Weights of a small transformer language model.
Training: 644M tokens, 13626 steps.
Each number is 500 + 50 x the weight over its row's rms, rounded and kept within 0 to 999. Layers, rows and columns count from 0. Numbers have three digits each. The size before them is the row's rms in percent of the matrix's.

# layer 7 MLP down (transposed), 1216x448, rms 0.0422, rows 708-727, columns 0-111
102:515400481506583484482522509519552512598511530541548516526476532482545480513553480529509505486533528470496526529477532465555446480477581429534552431505524455470497482549471451459577523512530555484557542531576484495584486574561446557430545493538547592471467529548515525446502510519487472513510497426412585505508462429398515486444525551494
102:479451479507521492453424501519558430471523401447473469487380466514521546607442521492475481516514490511489565478460539534607544542420586549437464509489507477610514510512445462501457525549464449525527393519534427539491515588526365521580574459428495491552479508491417517438500589392497509537504486509426493562492445480418437546392520592580
104:439509533485565511482531480397547476506425434546552545482539464496601564519497537463458489414471492503451486446462504554392481492509422557420470504616545600483487561464446377450455553475565441531546495430528500494520476499408477474494553483412471525499531489538492483471554617556589488512509440466514490421425438439487473440445440593425
099:526478481510554473490532513538456437545453533476551509500441453498586502509531513483487480507516431488400586414482502441518475570433478456584428517527467503521506464552453459440560518481428511542517592503496389503456559440527605499478520501462515515490486527517475409545512475533458577475450495517462513450447605459455569439476440531527
092:420406331448475493587487472474466447454371526483525507425456542568571547553530462504465494378459466463422448485420547478482514567484587472509536525527478532540621584458553520495496539408486494509481499451503582448515481451492522441477480545487501402475510496539520419464480409449472499426579466513479529457521509426470489492438535563542
101:447447506509461517575535550515422520487480552490571504543519541461517527439483446564508485610507427520605582484437472500545491444521559553450475508536435593434438511445538414506464493479543554552463510532533557524514509523555447482512511409430524549445528520516648399521478552427567517437441469515508488517529427452501438541514523464556
100:498522480472470388614483484468461535466498581499427569471513458456359575592486449484506521504479544544522510565530494511522538558505560540468555527475568548502554462449484494515541423580534491502528593524499590506433566467478489506509412543581488539503503475465428449542401457649460456487499533519482403533535442536520586482519562524593
098:522578435411471497486504498473542476542408459486479535451466549564484504445504468450422469465491609488499578496458548467511409547433527483444551556554566454499524499505488429560509497497436527520489543436508558397546502531545524496444559463547450522538468463613566495580505500400471542545511487471469501569501367512490435518440464528576
100:597449467547435558488467473514516538583542465529561572513498540580488501433414490590516534592501397427502517475483478512590465532417473498455490443516439481564544455515632485485455440411446534471537488584513448562520415459443497463548524444537531476534476515509484502521546609540581487409564439500578516566562468444439525442513581491426
104:537591530534526504475490489574516633483576601513486586511483493532462497539515460547483510500509575455461504475498552415522607536394512465428513450506532461510471518554550468520467561536573512538505507505501383513477431491462515468569460439559559522506560428470474479479495549491514464605522536439477472465480533470428448492494480444474
098:547487512522543534404424509505568442497594492552547489435518497461524495527411559492492525439557548490444461562460498478404472514488511455607564455583393551438522507519482476473444535467470559483414456581486520424502521430459478522539523518504471402468505535473550487503503437408523513395528487560558468563518427508516535514447492455542
105:610530452428484507439438581516545424522504445473540499548599482593495491503556516420487479491514503480553508498463547555445533522431575528577558550421570556512514510525486475498458512507479446468494525473533502408439512516493484532449451528434531546427448558509520369341574469563425527609402581477530567555413562457499519409570530414567
103:474490549505418469458539545570532474568498500541419479488551478525513483416580564445526575398564548455491488527393522496385532530520368441499428474467458538515450471503534457514513478512435442429688437571492513496470419503545488379529409495426422454540488481494546495483429474613505456497528510507415459527597330435614477577418559482475
104:484518471594489541441513528506453507463512522593513409473542538468461438529413478575612510494403491405498522493549487461515470487571507437548508492550540477486579579424463463469447522452552470521526459478508568549517451580523510504506428533485443496534493513487469513493458521593539407375586524502467506532502379538574540412508542560515
100:575474499480548519504497493531430460434407460429568586528465528528519513589491570438475435442523486492499527431494496544479514479547536558577580468539484472458465592423465587461515478532463573568486473502490483475497470432533554466448459559444475415489472497479488470562430472552395513515497463494512525611480454543566484598433448438427
103:511502560488508570466549440561533460506504531453449493515491513514489519484513505529561509470534512595524546523485550661459603490432475525515433409493515568518549463466601551487525534531431514555420542572452431522424476548435519484452416416500485569417533473533567535548485532523511633501483458550531513520479577464557421495470502371476
103:499521442572502532554522494450445525527577502574539412567495477605521458574509441451483471459479558407549475506535433457538496479554539480487476442478500506527437514487526523520471476476507676479493531540548438568531590489618512573466471471575478476526507481552377559531479505465488463514510533517564482508451480540528491480653445399479
100:505500446469447523531568469444436466530386503531447520535474467598569426564474496587495489482471488494364489530553541454481488528656422466505435477534501527450510357560467438467553535470548509471467542489548421518587557521562523541558481542499531409470445536481437447569518521518541475527431475417534495530595530458458510477497414570570
103:502587481517444416492543533525578572556569479461484595497528600540551420513545520378485470468403543387488398491555466499597442446603494501501481590420403511452463458510524489541524491467524482510428504551508536455492435588523612418488509431586493536447555472533439494450481431491482485509496493483461331501425590549546503552475515524469
096:508480521474380520511602527398451406563499552507465458418465501463371508521492465518502538422457566498465562484552517561432522523479403490568576505490537527538550515472473487486535475498501500454499457419483446433426516524457534536518591512516528595531371564513436476475488453557510504477386521549506491592488534498560499575443514445434
# layer 7 MLP gate, 1216x448, rms 0.0708, rows 709-727, columns 0-111
098:570448514563533516415520591435446470427472480447383481530510576418472561458488513488472435443566508546481518499533561612512548528512516476594492487525493543522393596498552430473544543494467519470539411575522586599553520548428520516468509419527525533496536379442595518611575408470454531476466588568573547399457482495593537484548469514509
101:470509477492553493542579477460505468484481463546407458496492513472439464503537444407514558619539506437463552517621462581503497525416538410483470595575488475471470599395564499482498438651481535653451513513486507511468474505581520562589540467510473436619450567476528514523555463532423414486539534461443495417512500529447538460522407501536
097:431513459338537488410598477544649468537398465602451515465515506563546465473524454558452507473528506426496508460592572532428525543571494479550524497475507538423496483479418482473583526392597484491440559522524564471625470458528549532543532496561489470466452545480547503470465564567501516539373497511552460480451434522407555580490479477457
103:473404552519523589500596570519565521461522569441572535522557452505466518580479475468392574532531482482526580496406564457499542480567467554518498547510488490480505559496462562529491447480532610490597478510495486510503541567600523628408502462573471423481520484558558496566556486522443552468481525510502528445579462486547432573503493480513
101:467512470436441570446512513520507517515423477559510527533462442475535456447537547478472455418485621545476477562452624503546538543460507458504399491415595453495477445512508521548487504610461480461541481567532548518472402464519528572551498503523447495518476438600468564519501467419499460450506601446498601480466484430573418565472531538495
101:587545455582530468533457496433388485528537428528557427480487508529458482579444429419483369472461562435379488495512482463504555508500477464403564454445528519473457498481494513516541420517498501591530517467456430560500577492422468486495463479479487468511481566524489425526531602533532521487423531485467423326515407550538493528514520453458
101:465491505467505479483546433515529487502491483445421579495581527462460526440475514478562477505498439645462494517580465447474462475474514577557553606542337461456482512486522496558531533511444509506399420477396426565465551473437452539453521552475506592534498453513504444523487516455555583483535510557529453561553491573455537582472515480511
100:477499493477481466524526419518516560452420499533466539500547458528525592509541514532417426591520462420374517529506561456466603412497463446476569586519516546496585443505495550562545524486524481443333422502582501505475460559523516494511527520452542531470548571539515555484520585554509521475577560494630508453544445442550543449503607472476
101:526539509436611516498517525526472421476544550428586470489389492510588480547435473493602476527431532458534515520439441496523541520452606475456449542538515494431467465518464453549569496578473471555611479527448451513485472507546449538500466535523568494480471491446445489507599582593496491516566408485476489542430560400484509431509456556570
103:480515580519490483452563465528480500506495524424437500519508561567525488504522463474533505513437632432533500570513442522449509519480555580475483626464482542435550440455493481506531490428457448507508582568474566521475527458519449485471443537420444514435438525431579528496462470521480571480522478587410477477509563546598508521485458567446
105:515528408537458543458611459586561546438508559514514421492545545531439409487427500539494502405489498418577401568471471502456458415525527499533465557491464529433417495465471413584501513537464666498553521504471495496510442505486400553411508492447601600500598448391415496520597581575477525473593432407433560484548542509522419561478466467506
100:506558529461443489498469470541465515545556506505502541496481514487545441553416476528448458460478507523462505530532491599571467500505431489601557558579522538467486515452416551529492555486456507557532488579434504516558477501540448455576516502473493504545532515490488481542510510502401529542418571523421540492468449441518460655536565393482
100:570480424496516459445495510557547519500501556487586564457514475548486583482500532522455520542404545517437537466473485541604480489496532449514422506592504412441428453608482508522493560588616513477538489474448497505460436473466496472544616521386449434514540448524490511467452512483546495514412394397552587423523497534458514481501533439532
101:474399479569563515440476510412393477561429478559497462503473586518430457464535404539519467538551483507352503460517597542483455503476501487531510488435474492480535516513528490602515361407439557481501509575422513485542486503486504430441460504551564418405494583364541474468582543519523517481585482560393470398466507458499531548456559540598
102:538499516412461425490513612576525462355546513528522473570520498441441498466546385440480502459381509443530404498547505469512483500503561506466446436469507554520494523545519523430503418480512639472450470536468519512572531581414574515445400467487435484582550469529535419387522524493614532510572600509514559483523527518536496479400477493508
104:505509504566522530460446547516520466473462488455590503527463487466507581490496412482463527602539516477553591474565447513507584485552475509509545554507517513510503458531472538431476480497568516518494543442428448580413452531533518520521485501523432514495461399505501465486546462579501543427467426468516432465530473457436591554527491506458
095:347474525377546508562472407597384505483508488484492390465549446500418516479538496448492537498555509500459478469504420476465531524438429450585576539464462475527558548519506438540502537503506540512443432516450576568411523483502555471547446492570466498598484475507490567574503470481485506495578532506534587528515494458504478399463476441470
105:448499506443507400473459507539506468534514456609463472526396491613496439549545546489447534538468563501483591517446521527506475442482539497511505508503546540594454537558587446577524534520467497429465566456420425453536501520565464409542463435507484569453522493571525436447377556511496433418390507549438642488463453610528539509416484500471
101:550458482446554468458585544497552506614463537493584529501474518536584490547391515411494422472459453491558517448449503585519528479450551529522484411540470349542476519476508473527559549528535423496490490504502532490420549568481528479467449558522509546506475398509559458469450488563512453507573490441506466475467503477562551524568518546488
# layer 7 MLP up, 1216x448, rms 0.0764, rows 709-727, columns 0-111
099:473444499502464549542443635520456454530483409487465383485436541532493451575560531435549491480461497604634468559548460565496508568491475435515582424534480493445439539494512501490469553510562474619547450499515542471442416474537484550579489576422441566539491486516442557439557508450478534410533515506492472554483515497500475470413415552481
101:497541544450538441467566501484514488550441474437535531425414437469398426466474525566429449518447519450642456544532502476461528535445611518473452504488419496501571493567536451419498546495559456467484540553496559519506491507489533464434475539481486545513527454533518478579434561502512457614483461473578573500452548399477502490469468483525
101:399541561522440528612409544451543505492398561567588473477462542528558516518516447477521632523477494499549430485466451471468475556422531485482567522382520434464500506498603515427517485449400441547503464397440578544449516595512505558453512410463444443467498492489591502433476444492464430497457464597591511503489451523538552459494565459518
103:569523513603500493425510510469387468501459559514494520591567525513500425461465604549589479539600438525467533546476533443573572503509508485534587515493455336529546534513460487549466501520500469485471458533495502422495521471503599473532520446554522458457491499428523474461451439356601372368550548508553429512501444378529525558491507552443
104:508512475528561484535454519417512568567528587508507482485540469485592516536412538513553433594523417515598515513613575586486508392500423453436433391505519620431488484394508490551480544452467491456524510489511522448408461552547472508445504523490513468478431438535424557476430496456441497532511462566554523510510501587516581467510457499518
100:486544496509583398453533574427446486473560476446511493512587557497506562490451476483474438519559603525520423585571478522473542469431551567575537475542463490508484516454453582603575487530507537506489462437493557435528501540539446589540550553427486462504565422557591383526449533502475535412466485553498439575444489512490539413499528521498
102:464431520517510554509532538516526539575510473490611496576493583603454466502364502498474518586482527413578388414570529495457591478464473420568522499453523513591478515488496421500472518486484501539496514501576528509480518534445546478494445421547572458482423480511507512565541518424549597494535571499476557470555559533441518448412498403483
098:428473356435494499428393384463488541545548523499434541419511491489422519412454464479456402400541482516558479510438540511484404499472625413533515612442501534509577470428502591547475447456559495532515433400491401519532493459461564537460409498459502507422513566436367499511470534457531495463435428510443476531439477516462503511504465513462
105:529525490595473511452469634460451578469462459451501456445572532543521527495518582557509596520508569508482458460538631524535442506550412533451450365497491552444576301463523571492500490437541477584409499526591512512490419480496556533495563467421396486427536608570423461447463504524559491496571550490453541525567457524481464474502482486512
099:518508533549489496454547513487524570446473524495434467413463447427599451483547534530530496557525537504504508515518561506548514542437457478439483515477630541566484495370475527448481524492602623516468517470538512498538390490561530540439552526410430612487509487513446514493477456433548460436468535508536451426422404515413566432532565572538
104:497489495406579451416465466493455491573475460545442536541417547548491435551546551514432516413520539547553527557493507397463462535465453498477512493429537514381502602561503474489421471588500498445514461481564419533374533494462388558485502537520462431563504425416476557511414480579485438421529508430497576516410516477458494489493500528548
098:503489507471553440543492523449442521437549437536416457517577568520489568520606448493496492538524502514538489551460541537437444502409478504540493508492472559501439469488517483478411508534515516446593540537544565491529455537529522525454536540436466463492422480572446473482497450503591395419474527478461351474449477425463485554579561524545
107:437574509562503487539557461443483586491514411557520501574527482461455535441521468556515453378403502578466563419499464514517443476529594534559600499497563482479567495396529508551480625511501491439580515526562592539538534533539613525429470470597456516476564527450515529435520509541534479460584544499530499515549500496544511518509447446573
098:480531456489479457410423549573524422422497527514544435436598472500512609538493523466485478531573429473462513433464491509410426536454473522436484542555520503500408510568595493422622450505540425410478549512599499484590424476523515531488466468471515479508448455482532524496452554486498509503567522394557507558505551529479583524529464454622
103:500503465516549496507556421453481516593444491496536521519509350479444516482518423559552604435525490582548432546443477513493443574443520505448505489559455484469474454462600575560502481530537458449501607536508493493517505486559530487523472499485473463548472483541485522503483513485441558401601458512490460491580536542447453440461531535523
099:537537455568539480517539491544521467464444511564548524600552493488525438444496483411551535570602513476458430481431460475460490508488454536491449501471466517526480579528484502563491514519447456547456420469539474536547559465528517548504500514577450602522526576579454528397541438437518523484441509576578518483571512518579540496547585491554
102:468535466538500484468400503486505500451547500479536522447438580470529511536484506517372436460487537571483498470497580517484546491510515458526480410593513478439492553498507586522524548506515483547421492564533442437601398546502548476495502481491508495443474428517533542447558444496494458505437393560506361530537538486441470422516428562487
106:549488441492534527490518505379553552528623556494535549580555511588491516469560564488515504460477464445484443546456552521510450539580424528522411475511538467492548584528533443461519431485490595398488559516504539548569436572455556464389541441480502432489537475471514545497554529418402493438497492509594522539459518499451488487452507425499
099:553405443425466526455398474484445497561491529496440422481532468589509563554485523505484507528528485473510484484610401487428524500476513442547443501543502503495504448568664470540487468556496515414599514509492466480505563361497529553501652416457434491484503485446423440579546479449511497534542433472467414506489533594476498524608427461464